config.yaml
num_hidden_layers: 8
hidden_size: 512
schedule: "wsd"
Each number is 500 + 25 x the weight over its row's rms, rounded and kept within 0 to 999. Layers, rows and columns count from 0. Numbers have three digits each. The size before them is the row's rms in percent of the matrix's.

# layer 3 attention output (transposed), 512x512, rms 0.0562, rows 291-312,355-375,418-439,482-503, columns 256-383
099:495487529520474544491460522513450455534486499485497531470509533530552502480519483475497497487517543479501539487485499461518487463469493469493463482554512454478476518517427497518502532500487528487505510498457491516530477476492513487507530481495551514474456496553514496487499523521487485489526468490473532442510516543542489453490537544517503520447514492536502515529551515522509512547484
104:499501510459505504479533518516488497524510477503513499513458486510507490481499472539507484478473506535515498482522459525464506508520534467522525473529497543525475522480505543502524510486497526536494538517533523481526475498483519470503493458495497443500531489526524483477500542457484509437536502482520545511500545514446507525513514511465506509486467540527507478465508495456550513499493
102:497473488462495480463482481542505490477481461475502504481502497478484486497452480499474507524535520473525496487478479464510505503499532510542487486549501478476473492506537505508478503512474483509511476508536468503508506535542472501479532487472543482473535496484512505493512496521465493517508512481489498524537487470480524531488488485517490538485461543488531531474487504516519464510529
104:523491528480474471480542499504492518485519483481482486524491448512483504541556490520492537533532475481477550530478493505467462502492542511515464474461487494521528516450503474475479504461526511521520511514494479483486496498496519472532462461504467513516496496529515487500511509494487485456490536482506530462524510459525526506441473498530515492511487486478487506545505530487478447498491
105:552520507498444464475480501521439480492485525512493515522498512563483518499550474504524482446471502480474529481503496528487521544504513482506475459481504517521509519476504444484486507449530495484526492503467459531493511503522544510474501534459502497499518514456508522512478481480475505545523519517505515500489478510525497507419475530482546506461471513482479511482490532479484498505494
097:498504483545486465511507526451478537516547502443457533451504519500491519467558536499448500521479519463480527515506491505552471500530460481495480481479501504488552532513491507501503504478555500530513546464533491514523502503520518517516447510492475501529522537503510488484508520503494527452526463457532515497548522471510542531500498520517447491488478451524511494505494457513469514451529
102:509494544533480487502441464477510484484498456481515546531510507495511509478467498473522501529516473538543522508496500501451523523452512540547463559531552534456552485458513500532505524545480457498514530504563513483496539476444539484464519467499497508508477525533455480486518495509521503522485503455505509500480493462523510517508514527490492501511517501500514502470505477518519502529478
105:525525462491482535511489529504518477462497525462523543488500492460490506481516496466466494494518552510541521520501496461521494514480490483511500523494507531560481497480505473500501492494482541510530471487536486518491531507444500512527534509478523559495514484455488512468498545494524471488496527530516484476484519484487507506479510547531544518492486546512502483507486517481516537510495
101:498483516531499499494522481503519504508491489490544441501482503476497516482515560481490474527505473517498483543478505500502495507487523478474463468459492500514479517475507517489510497483507530516553461504513523514496489513488504523504511546492440509534499479483506504509533456464514547498542528493511501529504519515567504550510504525459450453470511492465524523534535477470519508489504
100:497455565508542545466536485479473470497518496503486451523507556459503477529494501514526565462501511500532519520491498550505519480481506508505528506482495498517530496504533482528521520460515510531496480504493502503436501506485518495520455481473490486542508475500468500559527441465501495519468547476526538520472543535485513496503470509518545516497507511481488484497495503478503491474501
107:481507490479501496495503509453531483481505481526474524526474496467485465479531506490496493529487515474516451519503484506506525539538505557490510503486536468512484465502486505528486540487494551460504530487521522500549485502520519497463512521485496525479475483543474510507466472525541531474518546499504487477512519483473516534507480519488513518471510531537513514495521479565508533484552
101:521540545493497517554507496503516446489459489544508529511435497520474481471496482480532450489477495524505495512507477474529489486534540494482491513494500524497472467505496490526555473488474496502479514499509521480507472538482484531512478526491516519490495482479530526504560483521503549516484528506504521495536487509526491532502542518487451518512483520439450564455491535515512461490502
106:511507478498509479493499516492494463488513479507464529502459445539507479447486516498515453502506540507506521485489489517467502471505490499520505484483557519505418453522535529532460482515527476495513480474496466490501502504457456486493511478489512497506494496548460501494479520493485486460454519503520512502490469496486529504522499480507489510474504508501462476523483492541492543485550
100:423506508473485540540452479485539501488496458483540490494527503483501453516500515454543475485494528495501474517555482498521517490477498486481480501454515503473530493511491450506457535461492535533493497494479507503515509517539483508526507475513478517429507479514498555512520516483541488507520485486509493511496481483463491499492484514484488522494533509495480509483534497509475513494504
102:522450540504498485497482519484507496520495536486490464528497501525490517502500488484505495490509500529486516522483514492469490495492502506496473522525498513482514482476491482527461461534541453460520512516563494543525523494487499491475505507503492481504472517505538478496480517514515478512540507470512488461475522488450498468494472535472515522508452517455518482507525526494478518502474
105:484508526477508488515527500532516509481515487490524491489495513520508548487512457522473495536488503473521550498495545479518472486495517506466511503512515522502545485505535464465496502556458519513495523465527505539509515470515503520470485475503489481482478531515502486492507484477534515487507480498494514487489487481493545488540473510442449489549437506506500445512473508503502519504506
098:517526513479467514486562488515501499523488511484511479523511491516495504534558491473511520514523510557521484499501489488520482458517457463521536505501522488515538501450474488514528540509512512489499486523514509444522515544507508484473537483497480527488508443466497528480506478504485479551514517493526504445511512516471530484484447514524568535473466506535485488482532485531484521491466
106:500456473477455475475488485466511523494495501554483499479484503512462504491526548502554485495489549531492520504503487486455513494549493498521511521479541522553495468473508493448516470473474500497499479513562487497507469512491550509496451500521501517479508532507493482478455460505517540507527533505513501513547499506515514491467528481511520491491511508488491510476562515493517506474498
099:547556511528507458515537498513515536469487466511492531485495495495525519505498484475477505522459463503532515511493506540496481525539479498493529535506529481504499464457495510533473510449469472506506488492536520521496489490474500515481475496526473512473441538504484516499528483503513528494505456525509517485509495469531489474511548519498490475454495475475478544521487500477514510469481
101:517500482498537528488478490530470498494563543503470494489515471520527454486484510495498492501525538492515484481477446505520493533514501505492526544500510481502516509518469473529450498515534500480465594498513530484483558476528470500515484519487516473495517492544520485545491510514458493510464524486494519488501502524500501515511488510482486524495517516488481479499515484493458524487487
103:482481512460527503503516520507480540526469476502481479470558479536474503479495457474544488497554511480500550489504500530507501487502524475517528492463502516509497482516477483470504506498475550546487470513482490494469509502480508485454537478519500532515511493523501562480535535519500486502468507492491493480507536509473470493504513501448509504515553554456498485531501500550452498500515
101:481480466484497457486544529521555505489509464547494474486504497481522518550492501472489526519491508452463480483488468511499479554519533488495475485506442472514538516458523490473552496452512497530499528506465487557526523494514519521484496534466462532464506530455517515486515487502509534541485471497486487471478470488499500483509499470512498465494503478507514499536541584456484494511483
092:548524532507500528503539446535495523508521535515497490495452529481508514541529496490501468454498515518486490471433508494491503495500529501478470506520511484524525479509514514544508467504505478511498402522480504512494508519510520465497487508506543465490501511489498487466538523519533472497488480505511451490465489521497498491477479507485524502523479520460503500495489528501508500524555
093:492484477463439498487523464458529483560524503505529516492550474459509464517499535515507466515533499508502520531495474493500489522520486532493542498505543498475501544506517474485519505427482468501494485525467481504488493530552469449508502496463477469553508459496464514533533496518530509509507527506534491480538512496514503501472463473522483481503487506502508515496525485502479537475554
092:482489492548504531517487491480493539451502458505457493547506505456505478483502487472487495485512470496509469544493463515469530485445455508442473547474476486491488505456482537519494501487467507509502528519535494518506474500480527481514492511542419504528487533493519492459517520485497513479498508492466473466490517469492459474510526507498498473519489517545485491444468497452518488507517
091:475517501519485453504469486535470469513499474541472516523459499516507516521493489531518522488507528542477495514492513511531535481510494552519494523498466525429525466499533511465469494489503529515485516471515515509489539506531520513471486527517512474512456517459458527468497480515500510513505451470466530508477496508506493474530502548489478534462484517520542514559502461510519545512530
093:470466548482534498489501471475536534510511515497474485498500524511504425513501505523481476520544482474537511510497454512544500504480498501515518534458488480474492476534533476540504520561436512520455504482508460470517493493488484462570514498499536481493469507500541488480513520472502472536474500475494472498524493462502496501511507552542471474506524517504514489469510518477519497508525
092:485530536523554473516515503527508477538473472537522450531489524533551521518545522518491467505473551484535514472480472512502462494474510503485492523525435518496486483541479487514492510500504453484485506534507487473483489514517498477493464517490484499476532504518475505520458464463490488522522508533488497488476460531494529450531469506464500517526527527504547559542489531515526490457498
098:485522498546532494465510525529502480514512487479518539435516487497431445495516488504448482501546524478507512517496482545572518490456495492506542522550457501508476480541551514516503482532504488515493531500478521527497517496561507517552557514506516487505491521468558527479541478496470526461477504512488532484530474445523474495540512504476448467480535492502503476496464508518498490545526
097:478491522534502515454490475517448516534494499486517505527507508521488501507472511441494506471499493522472456497565508501517517509507563572460541528520488493502519516528486497479523480471485489465509500515480513460492465480524510506480472508471512437499499554488501526493526471532486523503489495497500518488500488479477479496474494477499480509453490479488465501457530506497462463538483
089:502491509518514523489478526509493509495497548456488544470517527512466446495490508485522511484513551481518486499548469552503511512494546532491533501537496471533522458487489516523517510541525488442474491551487511470558501489500518495466471526511508469552487512539478512509465486542490503503490490484507470500476526477467494490497513502476484530523496499522473470487536467509498524480482
096:507473510493474527481531467495549482525465475507475511538489475525522515505503477470512476505470525500483512510448510503480502495497505528525553509482528499502498519532487467537478505506503492473499570490482483520497519481539476492497505513511529517492508499527470517490471471473480503473524494480488475484475431514498489528485512483495469434511540507509450455484504488443497519498459
094:496458534526511503476495553489496508558541504509482526482471527504489551527470500467496492491487479517492515530537492464494558505507538468504505500534495508473491526479444474488529503520534467531502484521479474501472482522512470486540505485515493487456544509451472501495523526542464484511520512494466480468491461484527504472454518504502478457459526493493492467478484506511522525489460
096:502509504489484495457523465469486525538503542482540493507495542499533497514527492514447477473524528464473487465474511468513502460499503531488523462525473528517509499473505488479504511514486505499478503494505494484467499488485478520476482481473474493481465497541487481499479490489494470498526481473486489513469509501481557506499498482472482502513483486491553445516502502497495537478455
098:518472499454526503482514487476475467553555470464514469450514515470506482473468492492470544486508504525487501444516498523508526544476510497465513555506474524517495477474517480443539474512456542541494480515534505484549502508553511508517484486491522488553479500460477506480527477542503499481512538504500508474516484480515531473504483493498508455511531491485515451481480508532433462483475
100:536493485495540487507543528521494451523541547507482494501476488480526495535514507537440481459524546515537525477476522460494486538495478515483461507564487508472538518503499506502485477506479512476483484500561520453474493495511508488486518512523520475480475480472528518526501477558452507499505485515498497479479531523558495433461488476477496530530525489502534501495475521529480519472493
092:510489535502492495493501483512510469515487466447506549525518526477506488520509507509474504502464494508480481504495466453477512541496490515504499499498476553486524517462518514479535520460532515521476449498440496453528506490540520545487515514505471509471525548463471483521513549486517519491483531483507485526521465490536492511469512516496526496495505480489542498507508489515503495508525
091:481515494486539509461481495454496509508513524506507543493520532493510492512498511495548539486510465506499473515503494454509498505497450483477525531505515456495449510514452479539508490473489517473524495478490482477516496536491491508494485461490491518498552471491542504484512528589501506485507539498534477481516550510457520500455527491524482484513485509510481533513532526475497523466535
105:502523505492509525511477475515463510504484556500514495500460481519519478476478509478471494470479487507550486561536498514453513530508548464488512508489487500470454492532535547467510459493449471466509520531478501496514512499484504467485510535486445500541478501507471478496491479460465525505506490490489499544508529473469420511513512507512506470532434505511474494479469508535516505521490
100:519469510531481480520514523488515488518494524509496498483482541515502528497531510456454503463541474505486521483519524500528502523501450504510513494528464483519509488484478493520494517514499487491477506445448512495514518518515528547510496480494525492484540530484534540503483496525525498491501514507488514495484514504509466529489469484469477501497552454489510512490476525489515470519472
091:485493491488493506535493551456509497498435463520493476530520473515540493494529449533472472504459527539479459474540515521510547498549507494498524458510478518482524500505478551500459485496503523468526509518465544473518575501492517472496500511476493458474530460515495524528472532439510474472489503506513499490505532547489493551537494496469482528504495491444498491553509489503536485511513
098:512473473492455454468521514484456473496485485497510529494486493502452510479510525501516503511515503524478543545525537522502494476503507492454499531524484506504512515500469511514541467449538525509515499465503491499511476493479470482462510486491406533519485521469518515490521460492468521539522511524493549487511525527487486481503483456483494493477521517512510509526508502509528470502513
095:461522517483496503497495469569509533474499458533512489561497548500506526534508517550513503449479524508477492504490496575530519539496488469505516466538488498513498509484532499511502479488482472475530521484464492498475508489507511492506487503485543513471521519515487474482495466473495487484499494543483494511477503466505495502477513462489520444441492442513499533452509518457511571536499
109:466513497475559515522538517519484546490524529567495476494508513546477512468508456507498477488480489483501507471499501537470506522493462468531519544500554459491494519474538468502508517514512488505489511511501463513469472449536462565491512483504483482510473510543466495520486509480523496494489521484464530533516524468468498466498537527537512498512494491501517469467502550479493506477514
107:482493522485479511526519506494514507502494518513506464508525477469478503504451512528522488509446493507507511544511517520490447502470505512470512529439481524464500471491528505506494446506507490478464534512458494505493487531522477533510501500493468524535532508467482478512498464482450485473486508498500466491525481480503442532499485494550525484544471532457492497500487541492521458484479
105:504521508542494530523484495481495512498443506514512530491547510511499535533529528442521486515498497473461508530506517502476499481516476492544531500487514488526522421507507494502486510519532456521487489444487495503510492505520525553554517561489533543529526525501495512506516471541490502528517479529481502504474488484518486490501536490526465500506471475467514522532516507541521467492520
102:508510511506479501519487494500477510543525480491466474503450454539522492501468513477510474486496522509492492501473513517465515514471485486526518512505496541470521472506487522508464493491520525505518527482535508497468495502484535517534498502513544482482475505495469515505533478472523494499494537502527515493504504521454482508553506516478524493444516497503480511517536508491473491490499
098:484515520501559481487480544515498493540472571529510500479474507488515491466489498483529470431516510499485483504489473485467493521533489505481551489518553509476440483546445517503508498523508537526472478516529514551487510437509553538464515509519548498482497515492491500496555491497519486513503556532480480523497521520462509495499542479518523518493499476485501517474501534472509494469470
106:460500466502572506534531492495540473515483505446525520505501485536520514512496487486479519491496526477509507477521493548486475504509503542501533509525487498488471525495507534498527487536457530485485511525524488520445507508513464523538500474499488471512496468493511520479467463506528508461491487528503509531473538453489529513527552492524494477533527511532496510485494471477546493501486
103:504471504473453463479521488533498496495503484482491492440460439469498479475455453485512507503503469518475452457520515500488534515459459532450518522545456495489455500476551556464499512528466533511475459519467468488527496536445466486538530519500510506503502487457521482536528489503536522542443524536516516493480475515468485482509492507505528530510494532488527477465544521520494481518477
106:518511460476505482467504499506493500458538531505497514515476539509538528495494484492509512448487458469476492508454474467489473478533529495556531495496499531531518482541479479515492485497493565475479473469505494500507481550472502484500417465514492505580494462524487496530441444482475486513488454476478478508498496506499511477553473476529530489511451471519499460518516506436528527487497
107:501463537534514479497504479522530486537490478525529484527509456500545471547534505533488525484490486502472484476520526485531486476511492474524523493477509490480489485529502496527500493464493443472507530529448499503506519500494504517510526522467495519527510498526556530509474511492511491540505486496508491510563525509508473504475508473433467486525499500449488500504503480482474489507505
111:490514487462510463512487515479473534470514493514507499548529518473482557493531452512490511499521520508486487446516467536490495509511481522482495481478501535475548523537521505493509487477470474505515520463490489463496481514459486501518451509494491460537513529485473510465517512502476490497526535487498520479493464507465463504473485459518528533509455518531467539465506521471463508516510
111:535563518512506463483492547510513489464514529499512475511506513507510554474503488459495449516472542507495509538533495451536509496532478505519483507501507509463501509511495523467504478479478456491507515485509477535505498521474518496502504509527460505537504533516516511456514516514517542491466483519488515512492488495506462494518529514526449475497521515537522539520489521518517483489467
108:509506499491527514511521486500498493521491495538476519503511527504507555519493546474491532525515513465504521482468516538476445471520485465513516527516483516499499544488477495472479463540525475504486476495494498504462509510479501526516525458523506461512494511497481491475510512480464521542517506549539552473483507496504487477513497470509513456458543517485502493499505538484482492502501
118:550415465500522482466480514484451530489500499496495502532509458467513509513487517499494526521507500512516516497472510508504502530505460480538497494500524515498526510507493542529505457516511548556468499473497508521470510471500518541509568503491507473505490538472469523523534537458503489531501495467474485441497553469501475485481525504509521519457518485521528480479492463527477492521445
105:461502504491505463530496494519506506451509466478516560467552556496520446498539495484503504500505490491517488557476518471512481558515530511508469491490550492485543525490503480508456502507479552490517524513485529489493495477536500484484526507505531512500498480498514478493519502534516552495554512505481517512505506518479458509487484508537512526532527492505529536517492480514501499540484
104:527506502536521502476540502465512477482474512539480474505459509475488541499525535519474476510460476438498500479478546458468512475517473565488473463506437524501483479542482484508520474528514495508521526508498508515502447471493502530462478540447517496496480531528517482459463506499509499509469488472511459552509504487527501510484486465544506476498501528515475481497485514495543495453501
107:504508438477516516509503530520492450500469519476510493475527506480494510507462487510543495528536523490532515529482504533522545526498508483520560529450493527492535515499471491461530526477449540490452505532482451525514465530467502485533503478470515508553512478492479496515446480469490464533505489508485482502479518501511454530533485456528522471468503510497484556514516514537537497451491
112:485490499510502449519489492484478491550499478503481486485499544461513504535510468510459505498528505501485481482539429514472493485503581478494516488536468525518499509532484552552489493518513487497524463529486518510507514506474476473568490513480501467514468532500489519499494502478492538531486470460545510487496521515503501482511478492546573530471522514528478549503492482481516518538506
115:490484522497490518474479465519517521512525531499483519527551494444538500475458517521496507527492506460471495487520504459488469519455502495476463496513518515498496469518511498502464486450456510521487534479456542525482526458476482476518471498506537464476499528489477519529468472519532458480501475517491457493477488489509504516494521543531493476482538553489518482518511463472510534528542
112:485484518533526530514520486498502480506491536498539504541480494475509460496479484474509537485480487467473494522502518519475506528440494518492512471477470454489459554509533462509465526522497528524500508525537484503483517517524472451483506490492479491504466479513486475554518552460500468494521511492489429534467531511550507474476491471489504482535521482472502500532465465465521462535499
122:466472493493485510498462460516473463539497528467531494449458512492497490517534507530510517494529496487478493547496544454436524514460534501532491470507470518533523533518496493462533463543532496521536491497445515499526506510541462495495488461502501477538545494492522493474486493545501480508504493502506505496506499538440487466534460488509527504479480526556520488459500476513489457512523
104:486508518473541525462485522504510515448492486529494521487466484509516536510467480484504496533464453510479509549484521489475487492511558536490509490449479473518508525512492486504486502510438529491495450505462504516520487526482497469503582488512509490494467517477544489482493492474539499493519532496529501518463520480486518488499510480500517522491508495502462501504534525535503473500460
112:540504487507535469511521541487503503506507506540497476540483529466500493529485534506455524515509500531525460458515527520478512508492514507520501493561460529461496496488446483506456538516525485450482520534502515491540489521509529475584513511507468499515514505513532474518508487510506510521510503469512533479481504511529500455537480479545503465496452469486501500503513500504514488504507
089:476533489498491506509494457472524487553508517475497540491471533512539519548473520523519495496464487485532495500478533498536504463488477523483514512524487482489520483514440475521482479478462510470519501497488555536521509541508517465529482510479500487503500510499523474491481505535464491468485456515522448501495478472527510555504511505529499501494476513492521489517497475480467512521502
104:476500447531509523518490496457532526483491469481527485529516471537498472534484527493480538497528468519473479483502499501503501526520477509509535494471516492555544504532536476479485514492551534528499500484543541465473499478493517515514505519502426495474491514527527512488478486492511502546522529516514515520512538443519551496499489481493495473495543471539468448471484464511493510485514
096:516464526471540475519490527516515485469484477510453500512486523507499511459506518527499561455506487450487520470502515492505515503471519500473464491510484523461471493474486487541497516561502521499539491519518513506513519455514483467455515455488461519501445509497469513549477524511489481504448502476518503476521457509500499531478483513515491506538493517491504487511485528516435487533500
094:471536501496465512463506520503515467497467527502496545470503542516493543492569532503497506486463455518544478535544488499539500499538534530487509515466498478512481475531454467474488497550502472497491477473470514485508537537506462513490496503501536520570488530494495500516507527470514499482498475516508486492479531519572495531532509480524501490521516461487485502503487509481547521519502
096:527514524499480557496520475486487490473468502441557470450478563488565488535533535482469500519422508454487437480543521514519510546515491503487501502501480525539532509513516474537545510520429469467476480475487510478493477558502480501476523442490476503519492487532507495509488498514511487466520460493503464484501478476499497486518459463474498502484523485488455494436515498520489519492502
093:535532520509496507508472488516460531498512490490490506552509497442476503489521467490509530540468516507494490496475514491536497473494509513488446450481511524495516476502478508466530477458546511537492495487487518492529493488491508502483515476490525511502487489479434480540519520537478518506512428507503529463501487538492520508510494488490475565494487454472527517565509498496492491477465
101:476495496482514484500491470538477499492514496480516492546536510488436468498473517499525532505555505506496551525449515527460540514497525488499483442494506475520527515487455476456483471469517526495518512513489499509483491507545482457489505482530521491516480494499489502495502532503483475557523503462464527497474525501509455529491484483482479544469504509526455534486486511487503489497530
090:470478534491512528496576499492474496515521491568455444493507476503479529503502535502530492486489526491469478508536495539479508462501500506454470421476503471524474504496504483490501484466522528523547490533461460501495503496519509518491496497469495503450521500493545505520498527520511500455510509517479528484521476512520514505493509549505490524479479500501497559519524491520486492478548
096:514501532458495488477501509479480459478497497492518483569486511492466485470505492526517441522555496457529507487470506526494556496481478484489479435503468469482469501471516520503464485515531472513516520503478496549512491486516486471467504442520495467528461509492470479483518491541516525491468502467483495551451492482502512505479531522519476487530449496503495524493490524502487548512509
094:506504498521504508535500512531498514506490473512508527488497495489547476488496536533465520493466478515497497494436571504510452462507551521510500501512483517496528466523491489488454485489504521524472464505534496505504520490577484477517525452503489575486527497498509501517520486462511528455485544534509483502517503518479556470512494560506493467510503494500528495516472523526493524482514
096:428509468524489495522462484492505532510475525503550558485517462492462464512514546548500528497540472488506483482514491497489494504497542465477486495497479512569474495500500468516496499513502500524509518514483473487546492523514469530474534476487479449480483485480539514485482564533495440500502514492495463537524518496512518484505501497473516539520459519474501506512478507474515527508530
090:489483492530485518499494499514511540466526517468552435505505506496498472467519482511549513491516484525488540533496479525523486552480520511493469472534514484462499476522526550481554528475447471480491495496484503490479542496521530508484479514483498536509529513471539516513475492519524482514464483518519514524492489510538492523546519511518494529545439458484550489506469487515499520519475
096:464530501493482457513491482498493511493518482524502506515505466460468541482472512495499507531459471478538483480535514512479480497470509526466499496506518499537434527465492466468466537490510483449513478527506490537542504547517522479509481486501484521469518473528483460486473471472484493455493554529542513532459487508492498532465515479557516478494508530474481508516500505501491506504509
089:496474450532509507485520511496513503512519559563494456564517499506486528571480496537507513553504474493530470499482455497488469491488485502537525511488502476499512497503468511508488520482472446482472517510523524490500492490482497490487516514494493512488519513513492504517485500488460458554494516449522470516483516508509508505485511498483497496486486481494487493448519472486493520476529
100:465499472487506503489475527514488544441471488484508512510525469498487481496508480496506533525499504493484463509515478495523516462509546490500532537486565460510454487483500531546512501473451476487487480520477456498528542510519490471533495414532480500531533499505457485536513462507457488472508505495461493466487512508474470505483532481485529509489482498512500492554487468468510489547461
089:483491542535478503512476478556493513471513488530492486549491489490441511493515471532489475511526478570494493474530509516487519466494550504461488476507479444489440457531532521509510487476469486516528527507535529481466472525497502488562513508506489495501469463477500541504503516461471506486475501475478519519529571536501501522488513444453485478509500510514442454447528483454474549502531
089:494503471539495548503467509466510506475478528509511497516468519522475462471508527510522517463487472500494502500482519484480523500507464501480493529484534476453518489515527501461508482515510482494494533512473519510453516518498532530469532493508486536530513510501519505493502479528465512483537472494518511483502495482511481513496464486514463492437492494518511461495492492499538469479504
086:543499448528500513504509527476525497473482474524540525513479496499475520528538493467501488475495512546493539470437463480551517495462504539484496486473528529528501535466465528517504514528542538488461453487504486497517488533517486492542459555506529520536502488519518495488554524490532507471484468522515558469497481507551527517532505501458486509481472459523497538505518520494500482475481
094:509520452451558526536508483507524510470523509473467506487498498547485494500471467526438491545495493492553512484497464521519497477514506463498505560513500504518515528510502524510534496508530496517465486516466498510489532503514487509507546511515456520502492518505484482479487496489482516503479490517536525495520454530454520484543521522471507502456480525531514469481487491541489523459508
087:532467513505512502459515530508472552509516525518498498532479521494496511503471533493525514447511495470499523499505490515527502504491490475490483523508500530503480488484476538533498546480522516487472492492543505496443452490477502510514480548507518527497478507483507460517507492479498478543473485501521516510553482443541492497481528484490506523500533505519504480513519520469466480492465
089:509489486486448515570507487490518486528524480454511464531499581484510482477508471469481480495512518511528538538512532500473492478502458514511512487518492519533480520455511559506497523526526452506501513453458501480496530465496480524524470485468491498533510508485411503507510560493500471515505518514504504504521494498485530497491549531537500506541476494505548528502511493489501521493484
088:538536502530507514469502484486509496495508501501513527501506495558519500474497512490497540520505487512520509513501526494514487484486492540437487491511536490544516534484510511483514497497540497543479547475501522533527474464509507505458518467456513478493477504451472500512480488452497515513516495521494500496502484498522489521496504489515489543551515523498466493483502485515503496480526
# layer 3 attention value, 128x512, rms 0.0776, rows 99-120, columns 256-383
104:506483534489483471490514530512467494506501519531477506450498511486517479432550481467525461511463500493528519477564498510534513529534494512541506495513485518514475521537499513528491497476436506471502543535535444544471476532516489464493481488517504512554505486485501492518520496514485523482514508489516504519487459507479503537522512511459509526490456505480516526499478515496538493479510
097:495527496541463500505479510515456532541500492505492475509490507509486517510505469448517493510520469505534446474522455539484508494518523533500497535452504468481513516503504503455511412467527488499443534518451462450462510543495537517490516512493510523520534482530539497465499493490552537534518477502472487513492471477465515510512515464503532516463521486476479543495492485491497520500470
098:531474490492559447567525472449466493551536490528534430479530483502551471453487508521490503509497562506454514434482551492494465502523497458458539482501544503492501480532521543497504498488494514525539534496515492472493486472511512496492513483499453506457509491522523520513493504526448507533542521496517528527506473496480507485506491527507480474494507536499478469489521485509456521438493
098:438503477477534464499488493517496523536492520531493512540500452518501521483489451507514480529551466531542525509492475536526494482482563478518487506506485483480464475500501500499549455461571494516534523502517498474497512469449484521535499545501513511513536485502505482471510503499479500548485553546515483494460483518504498502533512494528477487514488520510512479543481490497497508504493
100:468478425480513452492539532493491523477496506498498474498496490525472527531483509521495481510470478518529510525519492529477483475492492527513514500497500459498487518472529477541472552499479478492544489516546536508508467497510516482484505567526514517513521491549583463501473473518542488479514522494467460524486517468489487524498463502555480478553503541508490511494504475501503495503494
098:502534488486530499468469528463546502536484537493462511494469524509503527542511470499526468536497495514501491476529536474541527512530476468550490579487517464498454489530481478541492519560508478525484523504519525488516519464463501525495545500498539508452507499513558503488447500488526528488511527505510481529484493499505569526519503506508484495513482491459511457508492500505479548489505
102:501537453503498480484465485497483514482481524479523471513457469506523521507526516481492514548482485518531535509447553418498501507507460493500504527513496491522517533471472508505493496511553451522473514499529565496497528487501500486501519523495531510507534490514432489490503503511499512510518503483482487538522541499475481512459489490498517503494518499464517471524515475504503463537483
103:512517522528505475521515476519545544527483491507447517503498482508517493533522513509464491520428512530469511525513514451499482507518532503496510539470522484476538496543483474494490531496508487511470475531515504492503477518545522539528513519489501491467531481470499515516449511433465492499543500477490490479530491515514495479491469476474482492508548477505497525518536491448520479493473
099:484467503476501524545465486507518527462533491507481470516526493536465508517507438485521467525488503500531523490543457469518530534510466459489485500480533501495478519478464509466503529496510532470511548514479499474486506488492511481516507499509532468484516471492482487480456535512501461503491468498486522497514490494533480467462485452495513533522540531463528515483499540482529487501470
103:541501477510493500510540493504528477488549474483487459543512523500509517508497458506467480552491487516486501487485490505513544523506461548517494513492502509477518513494503523484511507509476519474515492489523576507463505490455513474479500526528487560549500513505505506529533460526492557558529483497526547506492507510539491474514485478551505493475494477464547484500547488514457498510493
102:477494494495521514520517498495480479519503513513530578492522508492545467518497526464509492534440482479543471476509537503472493479501497498444529498509466532540534511489515507471460467506488492525535487507548511543508434458506505516475534527551512484522457497524477503487506527446503492496483496481450473508467509531488488517488476511541503505499547543510467546517501498470500490531496
101:471517492503504523456502546497538484525481489460482529532506529514516500529537521493548482505514516531467511530483456494516519474514478469465509511434501476448562522539466518517501523483515474521514496492484445446508576450482473511454509479539541477514510545455561485483495526492476501506531467493462428492553522498470492507515495499508433552485516449542518507492477497477497517482511
102:532522532445496463446488521476474504517472497461488506456510483509522507488508477472489487446506492515510516512537519524505501485454502484479488474474471503479495530506511506486533499512536524535526486541455505492482513502481533522470486476511488479505462499514539442475488474483540470481518506529482499486483526501469509506475506478503540521502501507511502555577501509480522507508464
101:510520508500494497467535498504534478493499497502451500513465510534493514556482530496556477477523452534495567548491515536515519537476471485538546487544490502479525485489501497497519502541556500437532500488468536511495442512450493531471521525471518525510478487516527445448490536499518512508483498506512466525511504519484488487495507537533479466487503502495531509483470500490450494493503
097:492509505509524521531490550487504508514495481499537506487473500518548501511493516459526512511507486494513528461467496462493504493524505471511520538505509562511510500487467517498480517510505516514472463506517505551498485496482518490480504472517533529463512486505524423486545462522491470521521504549533479482504393507486532488527484560516515526497540481529484535530500488518549453481473
103:528515503441527515490509478521511532493513505498500489501527473472543490509497523510482457542501481536507457505523453530477474483513471508543512497532487486581496528500473492484478522466522530485479442478498482468521473512498462496511506556479502454486491527495483500490477477478521468497486491499467514527509497526492515478496526534491505503520520489494509502513517519470450465498525
104:463487528504478486512517521511455501462509480493511515521506504523506445513513525519509497526466506487463533526520543498502484528565479506499523519511486444501490508541540519491493496463514525495497538510509506522477519476468512514444521433483483466502522506499507474524473485520511537484495512495513471509529525489510500486498508481505520495524555546483499470493452508462510504506517
105:456483501520464500515540469533465524509472499480518508472515503478551516542475528516506501479496479488488482478501502478532485525500496525489517484479498495466480502528522492491452544455465515518514501481501535484526444491448514502469504508484517488536508482451501519540528510479485495487544525509459492480468537452503524483506493479547500503512484495470500518534486476494464501513523
103:474542487512521492536469468483513457446527478488501534518545493506473474493499493463478503552521499502523510486536476532512469487513511520504472497497524461504489535518531451440543460483483475514520547507475489496521487503547497467505469454501497482514497481503488503485539498526526457485533527501501488461503507558502491494455512509526443500513482501486491503480493462516466509516519
098:500524489511518492457523490522505508521477530524494474538493450543497517496504505495485535510496498502482447464478489495519485516461490467496513501492483523441473506543504470497483503459477557523483475513535488487528439506488505498477548497523556473501483501523525467484486466472544533484515483472500454503473501519535476464479458503471467452509513464511483516490504513529517488515506
104:454496450507524529517529473523462463534508531452519482492497456495501480483483455516479489503507496499511493517475538507470497506504464490511476541458515465472502524514543481527526465554448524458503496525537481473522529509460495480527467542528454493456492478506482487487516515529494501505485513473499482469481493498502524500474507523493482482492453466501526476506524499474500453512514
098:553505526500518494506535461481527528543478517469420512493534495535476491479519538503511489519504505480467470512490494501466522499510527464506482536519484452508517507461493479548486475471523504506530504489519451491523525518549489518502501482510526494475490507540518468514547492468478487510480528501485508471528513501510504502488474491495551522505508505461465522496484492448518533493489